{"n_layer": 11, "n_head": 2, "positions": "learned+rope", "rope_base": 10000.0, "rope_fraction": 1.0, "qk_norm": false, "tie_embeddings": false, "parallel_block": false, "init_std_o": 0.0, "optimizer": "cautious_adamw", "lr": 0.000993, "grad_clip": 1.0, "final_lr_fraction": 0.0, "dataset": "wikipedia_en"}
Each number is 128 + 32 x the weight over its row's rms, rounded and kept within 0 to 255. Layers, rows and columns count from 0. Numbers have three digits each. The size before them is the row's rms in percent of the matrix's.

# down: layer 8 MLP down (transposed), 1280x256, rms 0.039, rows 1115-1167, columns 128-255
# up: layer 8 MLP up, 1280x256, rms 0.0422, rows 1116-1167, columns 128-255
down1115 103:057145117136142172101096154102142098083124156150133174107193124142116130148113082106132116142111108122139147127161154136099145112118192111138133093100168136126146098178164151207115124143166136155126053098130115127201158086151192150164157155088125054172172139120098100119092095114115114171097157173201158074166129115087140113105170141146234143118155100137169158145144100094163119137135
up1116 091:131084108092169141164210043146124108156107094121220143130123116067089107147131107060139148167036175166121144183089131091122112199150075083164169103162093167117089110129125173118140054163105114136150100166122076065126130145070119116152129131138147107101074071109125143126119104133170107096118165183114112102083132102186100184103122151121132091175102096126132085089135168166097130112124
down1116 088:111137096118147131132028182100097136184142081156100125101082143142109048154135112100113143079092083083121166166173111134130073110129162133092093088156094128109095134112176108088156181111120168109114139156123177188134146068128148123157095117148121161159091047121092122164142115127136167166142121132113125139085151095124131174159171129126134132122168108084081099151121098157139148107107
up1117 093:135116105076114159053141080109092128179095212099173096137159137150080115106149121119140120145138142105099103145147103194131148205141154097122161196162069142114137124104127068134133095121121120168112119143100082084104127133033096068120140176210116122060166111077119132181123105124159118170090091090062071105052163155102161126148125134126150158185148098169122146166081149102135136104151
down1117 097:212102116093148151123095157180158065110128111094182121154138144076196182150082183098123150108150110154154151191112127073162088137091149133122115057176135102181119149156115127103132136069166085114143130146138103190123141148181135167139137111091112107134133145173134133077149116110044141105175124178209186140078130146130095081121160111110145138079169132109111157107096146156119108147131
up1118 095:104056148150208162121157131126077141195141171175093101116160121137129163171176187086079068159144163126182079092140143107162091122090102144099142149129093124105172180085127118151129144129185147112153145050120149105105170162182089077090143098116110140092196154069183084075128066161117094137128116138177110129101095119176105187112110143135132087162122180147113175077039124105148134111130
down1118 095:145201119109116121137136132160132129083127147060091123120111171102085093127130163055089108194131109162148146103132116166099157131103183145180200175073124150159131089153087141100091114113143155154119120145188088113134116096107173172140155179125070116149136158153112127168168161096128143135149137103119144124162139171117177080122120143100071171152068129064127097169191121132149117128164
up1119 101:156161125142118088188051089136121084139073141111134076149116101109159153080135127104109126113120165146156111093118112115102085218119092100099149095198070138117170112127127110159159132129149096047199133103180066154118114114140099151108160156113126129127125173160115096145160107151110103145100182186066184152142161145089140105151113093081157173130062145091122180104129126116158102123153
down1119 101:100109153116076120097124139075147111106103097145138089137128134115197074126097185155087132136158087127106112128128150137145096137153162170163130088117143139145126151121152102085068149144140099109053166112117138132188146116107169107106103061138106048144096111129145214060092096045165089094190133085150148117112106131118091147128167115087143191155161133137129146131146115078121113119121
up1120 102:112110072124112126102119071120178097091077097122118113130173083113086179145163123160116112159105162132175055162084109153119116129136102102116075101124117100142164120118119163085188172065135103077113142133112161072151121070111138101129142120144147109156099133145139049105179136071127067153135125101085126099104110095131142120106174108088187104110106139152124205123172064125117165133203
down1120 098:124183143084100144112179154099100138148188162126143110150103089142143132167105061131184150188133088101132166101118180090185119173121124135164162140075187083118154121101125143133148129181163120125158085143143072123076100113069123157119181103152126192094125140150117132125155106141120158170119113102129125140105132101154133127097046132103133169120129060154183117128059113129121122105104
up1121 099:127099158111147112124151092133112137177135112110156098171146083164064197121167126088174110130135113105109145138174082081113120108130153182209122130149143129153137107142147145141115120081119178059140148164156109117165197107137051087141148064170158120104174152157139128156122083067162153094143124121083151064099070166157145182117073148165102137118103098115126098121133090104096094097101
down1121 102:144152110113190073168140178209094164142144167086094125188100197159159154095107141119140136169128149118139097119129166093132098127192095142089157175135139133021084129148070173157091139157140115127138131122173137064126143170184116085108098183106135175046121145112081093131148161147184137081125120112173046109179169161090149069124117130131121138139152105082068134160140135121157088145151
up1122 093:173152157151172135114154116059151154148171091121105097154173153128136113137174119143107122141087198152109083133142135110103201156137110133150117163123141108050195125122153140160150172175172169097156116154117064121094107129082106079141081098099087165143079103118134123111156124087121101151127139132149144089136042149137104167089170092117150226112094111136130139117134117115064094110114
down1122 093:164092104178110054113193133126113132103113168138153158119104124143121114161107114136131122152142111135091135104152142140123101169195075138101099086133152150180079162159215141168094211150130082133096130086171069128110105137152124123120174118141111104124131117118115146139127095104104132080081133156136089164139089146125152092181100170179179082149114137096159072117103158141093090116141
up1123 099:166123129111123152112110080151151129126122106164180179120112053092178080163093118135143138186160152114100137071154136149147063149123161130184161139164140161146117136197131123101077148161187141121164124157109136162138194133135142112093080160153105119105131049152125119140104054172134110187119171154155112092134145089125106131156118107090155131136101089138224173137123110110083079114136
down1123 097:128168152193169074175138130091163165188060140132126141135087084106110134139091184118076136160059115125129106158112077108061136147137140169152072179078085087147139095124155176141114109189129135109088120113064192102150138102140102169099089100101188133120079120132162140119170142071154098099158142137078152034099120114153138137113139139199129135139146135136162082067151115159147143138107
up1124 100:139092134145111123109148118137141183198163164104171145104142128149089155070145148055141066112117173139118159156088175096126122151112100118135123115122122108067187096164101108155146020092148137165140100105129188133088097145115124141116088118202171164144080095057110157171137142155077121092151143118166146117132125151159146130150088123128173161123062148145221171092128087141119177104126
down1124 101:102077111172059126172139155109150098163142109095121166119129169126114164153114176160147178155082130114090079088082157117087141119065125105171110095146156084134122203090121131123117188164076181138141213160146100084077119140120135130123122143096119128130096170152145114149094145153117129127121106070101120156189126139128123163118146191158125147101091154113166168156133071179126111199106
up1125 090:111150143155137098120161110143164128109136100114121124179140103124075141141136165146222124134114121155137114148113234145111143093146136175173119053165109138156104130106113165157109091170094160113104149133141113172114181121150061198057066101131115167166115146106173062108089072132125114105110136135114152160104084094168093113114170108134192120110119155160122121103097155111080126174119
down1125 091:099154126127101135147158133166121177132087115079120138077106189154146143149163138113112141122180117084124170114092124126121139159144186123107128163134158147102145104149151124077112134110174150133137090111157112141131088094119128120200132142112120133106157130188100124100133163173114150198115098113141154153119115122066073130157113074145032136143142065035165139166125115215138137085089
up1126 098:161118106107162080117112126117125096118138135134162156168228098183135175138145120070141127147128123119167115120129076113156073098143184197095136174193118152133102083105122141080132154087102081094138179107074113142091169118104088133169130123119126087097142166181097130115164091123118154087054127127140150096145111141128130187090123141101115100101110107182114157129154102146144116147142
down1126 096:059123148185070135160103072142147127170153097119167139111105122077134116155168194167100153089159141087165121109100108138114154145123103123148183114179184165059122135167151106166078040130141072133155120134147095152132153109105126100088183170148093119111112128105153129099183147090140111109183126199146188151131090075102111107163120084101099114161130145144098127073128162103147094117122
up1127 101:136164129169141065143092152115132150137069127125146080082131116157084144106138062147141157122088126118075116135088115110125187142150120154097165183102149143150140108113169071132209145107162166128130120087079073115171156094102090064082129126184097114119153087195168148082127088177105131215127115076108152119128144152070064134159128213146202177173058140135126103095131098184140112188131
down1127 107:144174141056101137113095163102111150115145128138090077104216155154145158142140116193102076091137105148075191162168107128179099168132128099164127160105127103129119121124154191117087108112102113097139110138117144147076084176165152158165157156142176074173135098159113115090115154124169072151167174094179115132110105090131129159155135077151078118092160111125192131100115102156090116120103
up1128 098:093110149134121120114117104151115150085140163047162103183133050138086151075148140138114123168112155120132085135114108139125190145102107084110114212092096091151121198110140156152082133100109151153107097140114180116117076112119112087106092164184107122133131136157103143106204168129117088114165091089173117115091204159063143103180133199104129197150127093163139159132058129108110144136137
down1128 104:111122140106139137117182157109146132145069085153144173099138178095118112152121103137126131125150140124145147140172143193136107143101135156133140071111134082065109057090138090116152066143119157087114139176107123177184154193098138141125146128094180192081130093065100046098154098153124167186115157091104114145095133067134197145143162092123155078110155109122160135116108116143124117071080
up1129 100:148146165143114065100155087138113155132144109152103096124118151123036153115194143155150092097138169092158082106072124163136141132116144098139158158141184148067108171112166174105143116111153108136113138115075150122129099145155149119148068124121063116074098094184207092179163118065132124156048168113062103105160155134108031148123102114177143106148134136137119132130153158087127089174148
down1129 097:122113146140176127145111136146104128133115115132134155154138093154171102163004120110063165120106157136132083162118121122137139095104148129120155078108128093121124148131095195087138091110084151145070114113147068123100113108112118121080172181142153163165149112178123073108109128196112139147150138126120157142104121154161152107078100174166164178152061085067115187129132094113121113139147
up1130 097:116153158142118132159093132092127131169089172170088156162128131121172114109148179121124107151139212140137052147148112152098110146105110132142108145187133167118096108120142100077143112105117137134145191176103166127145105131080110130155065105165080104108175188104133109138151100065075147118099134135111128047106200117142092151020164158165188126145145122102148157109106107131084110131115
down1130 094:097118090102126144097120143091167140165134150060133087165103162166152127126183073146135140135152051170122126160130134120101159110162144103089156063151100124225086080112120148135145123148176093098072119129149106122104116106136114119084168151139188123142068127141079127104132124129120143076113130117130132139212110130117181122164137147049096121175146083115126101162139179119073204162127
up1131 101:173080118178126117148128144129140115122125134105141137243172113184094187101123095141160143199102104164158118126160069125156125195097131131147143058166103128124146112122144134137080153150107094078163198110145116096097166159153152117108140076131158156180106138179076075146116139111076096147127138113129173155127132144160121150152162158124142099131117113116091116075135108179156124125145
down1131 098:079165159102117145092130149113091132142086145131113124103081153152198104130169116115076165174141150121127072200197105160113144120178063128053124154138134135079187085092151144129164101125127160115111108142161104157152082179112165164111135135138131060114100150120178115180110130192133176138134157129136138172096148177123124099146143093061065124102109130128092157176074139160133076162168
up1132 095:120142108160159122139073134128075123104095176135092144132199111102123105087112190123114128096147153087101124105101079162113097084135124121185078110122118058096159104105105141087117160126176137135096170138152121141129152092147115191122109162152108102079131156151133035104163123139101134127100136136099137110136147150125158081105113119123126084154102133177122117168151144123088177152169
down1132 099:126154120120138125150154111123199117121144115194173140127109145141074122133096053184107114139108154155134129133099133135120145151112169106148122079122151158100078200087113125122195077144104132104187121202165140145147127137086125083134132109134151172172185112058161131175162115158125096149128114161144156171108116107129067165089057158089175120127113172078088160118078152137079124119079
up1133 107:126103176141150104137108101111192119150097096136087159161130147078171179101090104144137108156157172135173131145130097106150117173105130061107170111128108113086166107144043185121091130155138102134104148081161101079111137042111084165088119082157099121116158169150129054147165138134099090151081130147116103132157117105151145109106212122103131133174093096101109138128098169135135165134115
down1133 108:130085154070173161182074108127138132092160056090132121164099073123154098098118164111147135137145082080071138113153124181143120089174118100109187074140116125180116126149103127111112152170145065121156120144139111164089133120169147203113133137137152101158089138182114163112127151156180114187059184138135100170127133132129067107108157118130061199102143142134143124119156149110189127151130
up1134 105:106143147132123127087084103101152116142087130104080123129123062091108163128173192120128122077121133117141104129101190123160122145084110131112135102179118194171161122160042104114185097177113130130146140125147102096120138124105167128132149130227161156123084090153080132106118166187112109150103161136161168127091158086075110127125163135097209184105078179185154108130093128130111130121101
down1134 105:147123104147041158133132126076058187145124140155118132135122107109152126137096151078101123133144101164059124109113148103148161103147131155167120161097176186146116061091121156130112121088141107089086094075142167221073173169161112145113166137067121139173071122146114144104090096149142130169104135146146143149158117081102117084154168155120111132155134139141173133112174151098131076115150
up1135 099:134081136124171153124135119114105049186098147161114104169107127110164140135191130116171123181085146144088095137167147153166074116172159133185144175162057124146147082162159090149108208126155139112100094137073129104117183173126143138107138109136152131145134101129117113192105118127077087140139168081094150109147081126196161154140105135135066117137092079160184139091144185142111136109175
down1135 099:140119176145116150159115083161156123131107140137137118120151131163109144100122095091133132137120141085152159141152088098112111103160079100088139144050206155130059113043133159123211077170164158121094165188102136045155093070113129148087109110106095147079156182133130119198152183112122139075068146172131106137186165178148164108098139128125141141128134162092180127101114108122145158149071
up1136 110:132121122115153134173100105071144137130137187115183095154124140139142126077194129125162151124116113124184093141078140179127125094110120122114081218135128189163137102079158112071160087164124194124141145128107086078114197080133085107095088156162114149113111110129111151187119107103090135126141096086168125072090182138114074169102110143131204113119084113160129112164149102126128129092174
down1136 111:102109109176148169160179141113190087072151103149150150095108133076122137124074107081153121093167087155114084150188169113117180104104148081163142173094146172138165146104112070119134131105122108171082098165074076129150190144151156172043091027136142079176112154201148153106149146146153165085183111109107230099153145080205116146128146144057108132179140130116130121158163086120141178115144
up1137 091:143136164141119126122112159137082180142122142110165161157155111156103157154136137132139134108132168093074162120133111121122152171093144167096152136136104139096148168120080125133123090147061093147119066129101143179104103114157143139117086169156132117138083176098164109103136105103088100167097140129114110140195151102159086140122099133143161099078073131148159115055153144113067139147169
down1137 090:139150097132147138158167141099107112129156117116138113177134124120124121113200108111139151134088117119179157141146187131165157080115178125153157112161143191087130126129148040115141133147109114115122141153123162174138123109136171112170146126076137159150088116115107138123125128144125158128152150188153160090127094200101154101134179130090113109096200144107096115080092061097109088158128
up1138 104:175133119138175134130183105134174131078123138108158090128125116122137171126156144148149144190128158108092100172124125109143114151073138083134095145166132144158110088094107118158114141147102141209169203164107050087149162158133117123127141204128130201132041110115123110099123118087113125089107097126113142116120088105118099184144148177110141159144107125089155161100112051185083103138129
down1138 098:137142111092143097100118124167161163111131102120149178124122160115146130098171165126153111074124140150139114145127177129124132145140129133082119092121120188176121151161109137097116038138110073108065136152142125127162074123188131176057126161122131144055168115098077128155179121155149094148080193215098128122098114109131137145146119158138166143064183053118173105095049115141167173123116
up1139 104:103120122162125154169153097097117086183122185057137134156146104115144148076121113061103163087100107153125134109198111138162153108117104141136180179203093166149129118125059113140120105120068116176165138127081050091124108159167085136116154129127126149132176146140126148158155158150116116172079149137190122140141194106176125107121155133110146099155104130147126094197136122169057129150144
down1139 110:122099068096156108104111179150116166101130097118157143162155176093084097143117162156109119125129044091101127127089072119110095178117139111152071153129142112153131147163120119109147127179108057192114211076168091123085161074149133177117114110129099143175091107112080079154135130055164150113205129096041159127117113092096126149147075157165117133129158095115136107115139150135130106130151
up1140 097:126124020092100115137176074077147125130118136132127179113147090154101109129127129108097132198132095100189135090087124201107145143092095101147125137188157139135148153107108152172172126077145132106180136167085123160126136135080078112158115162115059187121074124178121139152150083175092144118118149112134158062105148113085110124128114174074125120105151095180126099161102044151095143167132
down1140 098:134162166135164126130161094145139157173121111060076038132124090120095187190116134181189107112098135110131186105095098119137125108154140122085123098103171124109170117116128135108104128148150148093123073122153140143127129173167122115154181121111134109119136145147124143118114150121149090140089194144151121117180115137104095065093117133192103148176138156122136070141158090073100094138163
up1141 095:081153173148121121117157148124120097118106204094141146115128123143098151150107150106151101171160143124151171106105147102116149143152152166078140145175113146140109068123112184163226061105158114070154096104108070120119113071131111187163150088133167101169121170095117081102131189090123180067115154140168138172101061155146149113128146097121149131175106105167087136171157138098115130119107
down1141 093:107139094148163105152116150147145141139137057134089120174112075089125102082110114136153122108133162125156096124145087133164100131108139090162097122209112080102159155169095157125123142097111112141103142083082183122179184119153219145083118152101122170075142136068083122126128125139161180148130133093122130109115156144106134137143154105142138116076157181176170124143138148136106062117125
up1142 100:119137121127146133121135135037107134156123178085153142121112098171121150171083140139197134122094139209172157092079153095194220112127160106158125122137137175118136112173098163164144170133126087140066161147138095121159123180088113088198147116176128192068097168131086124079137172142098122135154118149092125129098094159141124116083204171124108146112146061182126095128129155095116139099128
down1142 099:186126171110086137157134111196129109099124165135114126089176069140164152083125179138109128105083091090166161120115144168104124191127105082137111091132107078081097168130112151145124159160139123097101155102149155099106161184136071120115132123105053142127154141127156125132157210078103154149101140129170149151119106106119138117073158108028157077191122167136110153137138081125096166173125
up1143 088:083139077112106123118054139139151113123083149105116118150142065187126097161119169141163186122149081096077067192117127143109129122140118149182129112128112080095125095096051148163139068139093126099129142185097096110118156147159147107096128129063059145133095144125172167152123138086126143138144171090019111159087124121169087120143101129040146169148123165146151175099140047168147156185071
down1143 091:137123153129146114119143151092106120136129140106159129151114135115175133113109095160107118125164170152153206084126141099120142142108151131140129136099137161121154133145122099089089163112169093170144139107103140137114123064098111147128158100175142076136133125143086128068157080122087085108129113098206102103111110164136179097085164164193166100141131088117108090169132174111129150138098
up1144 100:154090139167127126106050141074150108123142114146106123066122085117105188166169099130146105149189097146158079162122099103121119085122179101171162147118153106109181073100102186148132165158183135149125135133145165097127179107057149122102099115181121183107135090145101130150142117071129169096060116099045135103099142136096111125078136126145136153063094173144128123160145127176138150134146
down1144 100:160130139142090127103160147131193068175130151152147182065154193139188102202131151134133112072132168152150114157092129196126151112166115168099103127140146129100138110140134089128080138077136132114088136124085139139141073129162195120120090115063180123117105134164121133078116132098102095171145122130162182134103101145168150149102139177122125122143103113126081101114100089192112115109125
up1145 095:146151129177155109049090123141119133129117108141146112128141155160135177146109110090148146151174180111145073091080155158136176139131095149081116061175116051122089120114206129139148114098136150094154127128123115078081123055074098156129093192116094207126173166169113114148145122074114163131128133146199131141123117071104118162151118123121145168117127101167083131092041129085141114184090
down1145 096:081103125092122182158143155160083190138078132149223158114158152128121088112145099156143026135125083138127113118116113137035140136082123119182099151090103116184148172136124133138117090119135094120085133141030131114100122149122146105092105113164139137137154086084081161145153147159156102128110133099103164119170085159171122116085134104101102145155120073159150154151177091208077111137165
up1146 113:139128133123136136120095082115191107139111115104083130130160101180077110153136145125099078117136145182102114131076141158172099140145119117133195137132133168088172138127102190119132099055092179138104088111123110131056106060098142116113129116139118129091140054099122128129135108088095167086119110149188166081111165133167078185126156114141134174139112183124125176158150129081148131090165
down1146 114:163214197125135142114206061122128097045121138134154189136166101121165122136123141077085177163137157139118106116116119170145137106122136175087156166144166110123076161148154120180134139116114094145154135165070151110083112112105149069125180085097112086094129091175175158145079115118092118143108149088120133161099128085171188076108121091125104128172096147129147119138094120137106157089127
up1147 090:148151149089125098146109107098160111153119142099144138127134075133107157101123103155157182120091176136130159080148197144156165174044146203112141118184145092066153119097093150132115163134172146081129146162112131134153153095125114086104098192164097097125164160185144115124131115089175092171120132140085153100181157173138053146074201139076134081171117160112132165128111126148072077120108
down1147 095:169073131134168251131090144115115161165112200116161126114075132167117118117175131131117102114162148069108118140113147189150075133084091057126056077086092139086106149176118107161160097087134107115191078147167105124162160085129114128158088167064134111152116120133095111150148110150141139071159169140129133117152125120111138149188114106113092158061139112133129135125144119143127144151096
up1148 092:129089136125094102169158119081114165092105130165122115143121095149128115035134135059170066163095122150129166129100117172156121169161052118105152186132134146152178089107103109148167135130094177154134082130116204115169104134092132146123107202151065166139049108128116088162110169086157054188129149093177121142166136068122134144090103134143140122164138063103154148118152093159126149117109
down1148 095:133163115126040170099141113128152107140085048179157152106109070153113091140104129121058117104088081167193138106069095166111140098178102091149072128123120151117121171115137139116102147167189108099147096137157081129121130142144157131190182130100163155118125169074142229120163092103062157105148133143139143178141095110084121132140156115110120107132181137088121095143126120123117100121105
up1149 100:131179125188106127130079155149144127099135152083186095122090106154118162109106167106142124119161212103182092115131159093138132134127150104133146119136085087150081111067135103101076111103103170028185127100129129060080169106103100163156147125082106152065107118088145180096143145140131098109097179156134121088135142155167143131080143163066126202175081088144144124067114120100144121156075
down1149 098:129156108104068148094057117136187108163131158102166093102134160134125110121142109116122097065138124112126151096111099100096097083171123140110109145148119098133097168104122160155113075133104172108142138170171181151152121124115105153154151172174117089111136112129096155136130060112141122165126078137111160120161112172143132114151112162099084133145114185130106112180177133143124048142085
up1150 098:153135115114090109141146111122180148130129157109110144156108094115110119120149169059103081108182105105129163177125193134119142191091159186091170173114126110136091161118115106159224096134166139041155172158077067164161146063162100100083174116135092082147114133150181067163186095123127149104098144166076149166149114151137076098127100109089183147152118106153149155139138101109119114109104
down1150 094:062124129163101133131104126085101140091108132100115120134134082140110081149163140148205129183088099165158116117128118124078143103104149156161122154132117163114155142145156068068119128127178145144140112161108131154122160177133118126111112105125114117055133138121076158102121080079149141146105092140167061122077156145137103149187137138156127167115154105179098103110174095161111176164169
up1151 098:066125106120135077172146056137044162092107122136144104121130062126162127045157117079160129092151106142175094149060109097146210141151154145125099181116108119077175113163114125153176146133091167155078087080126129063114132092103113124164093130137107120055139094140092118117140106073165098147087094138116140087147132110138091128190187174153149117125124093136153106090117134137117134141170
down1151 099:055194130188094126123148111161176086116117108089130148114162154139100149162065101152114167128128100100174114114209174144162140099145158155083159133145141175122136143102162127099110069129153085093196143106123157107151173135125191154064130178151119105164146156168142144114142113110114121168097165151112126131149083156147162162072133122161096163079165132112143100131123071134164138117117
up1152 095:103085117170105103071157181081123129180032129104159149176169105166166123160150118073160155157178156155141154100100088119143122136118131065155180091128141138123104111138122126128050119103111150134166143111134106139139158104064156123110157121159152227115120181080097146125143137153129154123093209037115099170085139124164144155135102098156116149129116111154148152155155065166138100145153
down1152 092:151107147115131165172132112133153121117098140143107151158175096117106117101090173124115137138128122079091106066132088115081174097154188083078155148113118203099139160099077120078080151129131163143140121156129128103169113132103108079175168125137114105123124079071138133170111095125171173087166123136122078132095126151096167141113117053149129125158071148133104084150125124179153154114122
up1153 104:121156087178113080150127071181177173132098129139119161123140079112133157096118145139159073154136196128128121143057144181135166132091143129100117120117094071114097168127106134049171088075112130127136089143076121158117147147083107028157120115199089102121154082060074106177144133105101110187133122142078144130119115182136151185150146168055114167175072148095216174150121116132082055131142
down1153 097:155093138152160119116088106161164134124175109181139158132098173120144100142129057164086158096150141124137130138116100102063151098097133094102124056193146142142177106170117117098172117171137111144141155095109108153158096104080130134167117224115136115152146075124116115124104121126057125087082107056152123105140093106090133114121172072137150116102096179091150109198079090122172068105161
up1154 108:120101095112154142129055174144155174133101124117156144133181113085110212102080110173092105118089128105111138082133114175120148132100127145123118108172132124139177150103126099057130145106131144136172122120112084093084098121100079148152122164150075116142164041173098088118151140163100108118146151110108134157030158142109091126140167177135092173126124154170113136103135085111139091133159
down1154 106:105127090105193114131126179124052136110161086103183104098128079149131136118140139140138105170115112191061179156143101117152194099151091082160106128130097118123140132101152087159136128163140170097091143164118130159189177135154133186096121099089181137132155084159130075110182116147140077157106137156112158147145140096103126142199115099175104123109128088099122218125158139089083099098111
up1155 101:135152129150124151081118087114066150145115134132117118132132116189091140091175129119188102099106067088110157101105046112121123124093082126133137100192105147136139124144157118121149124091089164101095182181123123089122130131147129162117082130108133162075080116128167035212137188105128112158121136095149121115138130078111079150127143128172168173103155099175175155162121130160106150182100
down1155 101:135086156177096109126171165139208103137122168162128159129137138114143072152153167127153123108170103138167117045169114097117108105113081116158120107130096164135126071180121143167073101079143127116123118164126130118151122135081129168068078139119152116152155062103151091127094152105131161127093122108125062105110129166117143157116200115138099078120173179125123096162155118160180099078139
up1156 096:179147149148162158137145123120109113172124170115097067106173107171157125133118137142158134137078152206196071109116092093127189133108162088193118123111160102041092149135166096120135103156084138133197147149091163111100142099093106098106128100134110156121078101119143085185079166115152054168120121046113168075098109133125087147125118142135128186142107119115151192125077165129154125091080
down1156 096:146141144110113114090107202126091092111128129192139139157125128117153084104145105107149063053174119111105043134158184140182177099145097086115149068136094170149114145093091159126125127124161098078120142129170079159115115133194139178108155171116141108165164117094130157102061084133116114146107166136138086171121126080099072133195097117135207126125101155123117168060162081139086117131098
up1157 086:102176165130152129152128125129128130132147103110203063174133143130137164164097059090193141110195170186106119128098150055130170131075102128196082108138112126087118136141111127173131117139082081162131093128104113174150195112146163106120148078089161184076127201080118107182092140068158063134076141127151094154155123176131128135067173156168156126140134171122163113091118137086111095183155
down1157 090:140161101172132138143119153204123152173161177156116154065112129114130133173083126116117126162133135092118092111183119158195101116148082165076158122124118115125079147082097056098150095077081120167117092155173172183164099150126144164159122168141153110147112121116134103125071141155111123115115113155128109127113088111105114172147132150140124155115152175106124133192152144104129103060159
up1158 102:138149137087133091063109123205102130150128124079188123097188117138061152070138186079118118152152138081153120086112187129098162116127118119129174080222128139145078099117150114117150174104120119134100150135110190145093191137106111085116122069146088139091140203148108071099147106102055085099155105139122136099084166045101087101125142151141207120135123129077175113098102172114171147165108
down1158 106:061156076189135063105113095152122175095092103175101149095139147093145126171103172132106125172157131109073122123096148107034173131099126166133091116086177119150091160170136135132183142129135148121122136104135172176151162135156118118137088120111161091140109144082173107160154104167169138122143123130134143121100086100147035142076123112121088181117130152090112137136090128166161104102104
up1159 103:125127094119131108091175097097092158110138122134112115090150107189100136150113152146156098145187200127121146117100132144136146173136126132165169074113109147117186181090137147191147111150139123094124162080115176127134139061102138072184121185124073167083098114120107146149134059091134097165141163106086133150095091136122109123094168135143150130114134130134155094124089089140098167108132
down1159 100:195183129115197136154138117106117109162130133110147144142167125124097123170158093129107182098092127170169183114157139112115081152118142176109077121119073096128152126141138112149126146173102153144142123142136151097116177163148136116094061135139066085130124099198130111100123172104141107087133119128092063145130155183144166147120123210070127135104181147114149158182105142147109116129165
up1160 108:063090107127147139128078147124175139155098152111179164102153087115165167125117103101159132106168146140099144113140203096142094153113112091135122082137150065118144174157106138145079138139057098128100157166172155133085151136146107167048133128155160107093128190083132083143168111127122112176113183164148140131107146087150147204082073092135153144117080072111167141086167123187065118180101
down1160 105:095147108108080127103133130099128111135124138074137089078097175171072178168138083135173108151125165127146103145062100133160092085104119148111137134123142125128147103129103147158112136142139168125104155119119137169156088083090151072126147106138123165119184098125126144071097164132114129138099132104104104189175123121107110192165094159199116160159132169167108067086140083126170090157113
up1161 111:094159142169156128161115116092155089183016162103108127162143122184105163112153090132179113130110104116163111117040126115132120140133154102130135147151151080167116152100107136147118103124090129131103126150130122075124106159129071158133094088095150173154086155110134112174179113108175089209101110112125116145162133091174141157065097128162116116144049125118092134120121112178131170137084
down1161 111:129167127083077118125115124092043189129135161141157130135134123163146109117112124178148133104117063131123156076135141130148141153080122077137141095122098128150087132144184143126085101129133131062116126090154150134139160192141144094123137131148095128093141152141122125109125135110153142158178089058060161118144116137107120092165116133139074166092161133137159152115201202101104171145145
up1162 100:109076184169156152089110077079142063123140105079129148165101138126115146118081133128121099142215143143169163130153085111186133095083081119105218118123107139107090139172096103168202123107115131173183139157137120155122155067082125073120130160138150113149128097169110119132142070129094112114135117113120201147120103102150124122057166106120067135085079074130139116118161151162128165069173
down1162 096:123146115112101113148144117107148132095135113183114131080163115150151112159073142128163099135061157056092085120154121131132127147174177150123103118162142111105188152112159069180160161131121169119125089112076114157156169108147099160181132163119125103141085156150138159121091115122086191141203113054120112165093077130170125145153156137146122092127120111117156106203103119168071125165115
up1163 109:178073127102104103133121097053124174178143185090073099118109097171161209113151166076142117167125110095124070186138093123115197147085038121056174110115101090144161088145085136120110146170159135096071158109151151109101165125133182131143122117164158159145097081157122059152158157159176150197106115088093145096118103142112142132154134143134142193150071123186140205105115080112122110133113
down1163 103:107110154100189151120149146121172099123160135105157098138156079130079170152103071143110136142140129140165105157183145163118151120189109104107137121163153168140139138146152115116140121073101125140175224111099149118150082106126119103092092077136118146120138155141142168075093175150186121104129191144140144095144129103187070123110128141077145116127109125111146121116116121171080128071127
up1164 087:162129113111089147119168172098141147113182175123133118141141092145139190112069108193120102091077169153138154113084164122139092100132148188133101085119134156141153151134146131112158156134074146119135139164143142125163128143109130079178118158128153188122165114175103113177097117078094134169099111170061149112117135099118055218136188164133120099160107075106145165128098117173144096104097
down1164 087:117163172156103124080166071142178066087092097125126134153118106138041099121083164142120098100185097152089084132168114115107193147132182124088056150117127146143118070092096115121170144151142172145137121124113135154167163119197152145110125145114162105101071155127119138113142100154142113098088088154197152166128154185096155128114126109096188153103110162152128116101141139123131147123115
up1165 107:090114145112126103093168140139125138130143144105118084106090114141141132111132137155095134189136117212155175131108183133141126147111156152140129178122122148164130107144143192089146125093106163117130159088136178085146184085104118083175159089140132071100074132141106133114151056090075126147090123060148157144130121159104069173161090161124156145174122096152121127074159106070084090154135
down1165 102:135118114163121090150136132136078102084113080154155105112119077106133110115136092094166131115072049134176096140130136108082113115164128108167124130076197110121096142183139104129072139154141124126084158131145068055128097137163140089094106104132142107149162147053184055186141196108132136166110086146139096147127127165165169201150105139131110139082105137139150174121152173122147063101134
up1166 100:093157110173124111082148147100128131149125089074185122082231109154110183122085136162107075145153120087140130065100116132113132126073135111162171153188118075111155148084117112112106144117053142095134131156101106120118179116133119146159108154151086117115161141137156071172128114157128158142124177105130100110138153153126112146144130188125087092194137133096196083130153155124108142134139
down1166 098:155091126074054124166180136141058110142182150131109150081075116138132112121188137123192037145151187160125153112078124149155179114095128124099121145139146086134174109128088127125158121152093133139087158118202112167137183134151147064108147092147087073171116098091156113117132155145151112098089114108130146174147114108111093132121126168144176146180127124126118174142118116122114122139106
up1167 104:115091105163160155159175103103099138143145110150116112086179085121131201134106075092191126121111157125149116132152118148155152157077092115119169058103142117083093116125134082139149116124166094115108129102118161118159112101103112142093120166170122130111137136156156130158120135142118142124115193058103023100109115130145106078091106136022097103126120132107132113124121116097107118097097
down1167 107:147167085110164097111086101150148139145141104150140122147136131124156124117129208142103119105154102119107107107154164076174086147162124115162174142081142176128117126136055159106102141158161127169079184084123105060180079063128124138094179153161130131139157162075141123154131120113084082097164119138116157138143167186127134100152126149106125144117099142127079143102091195069165125137098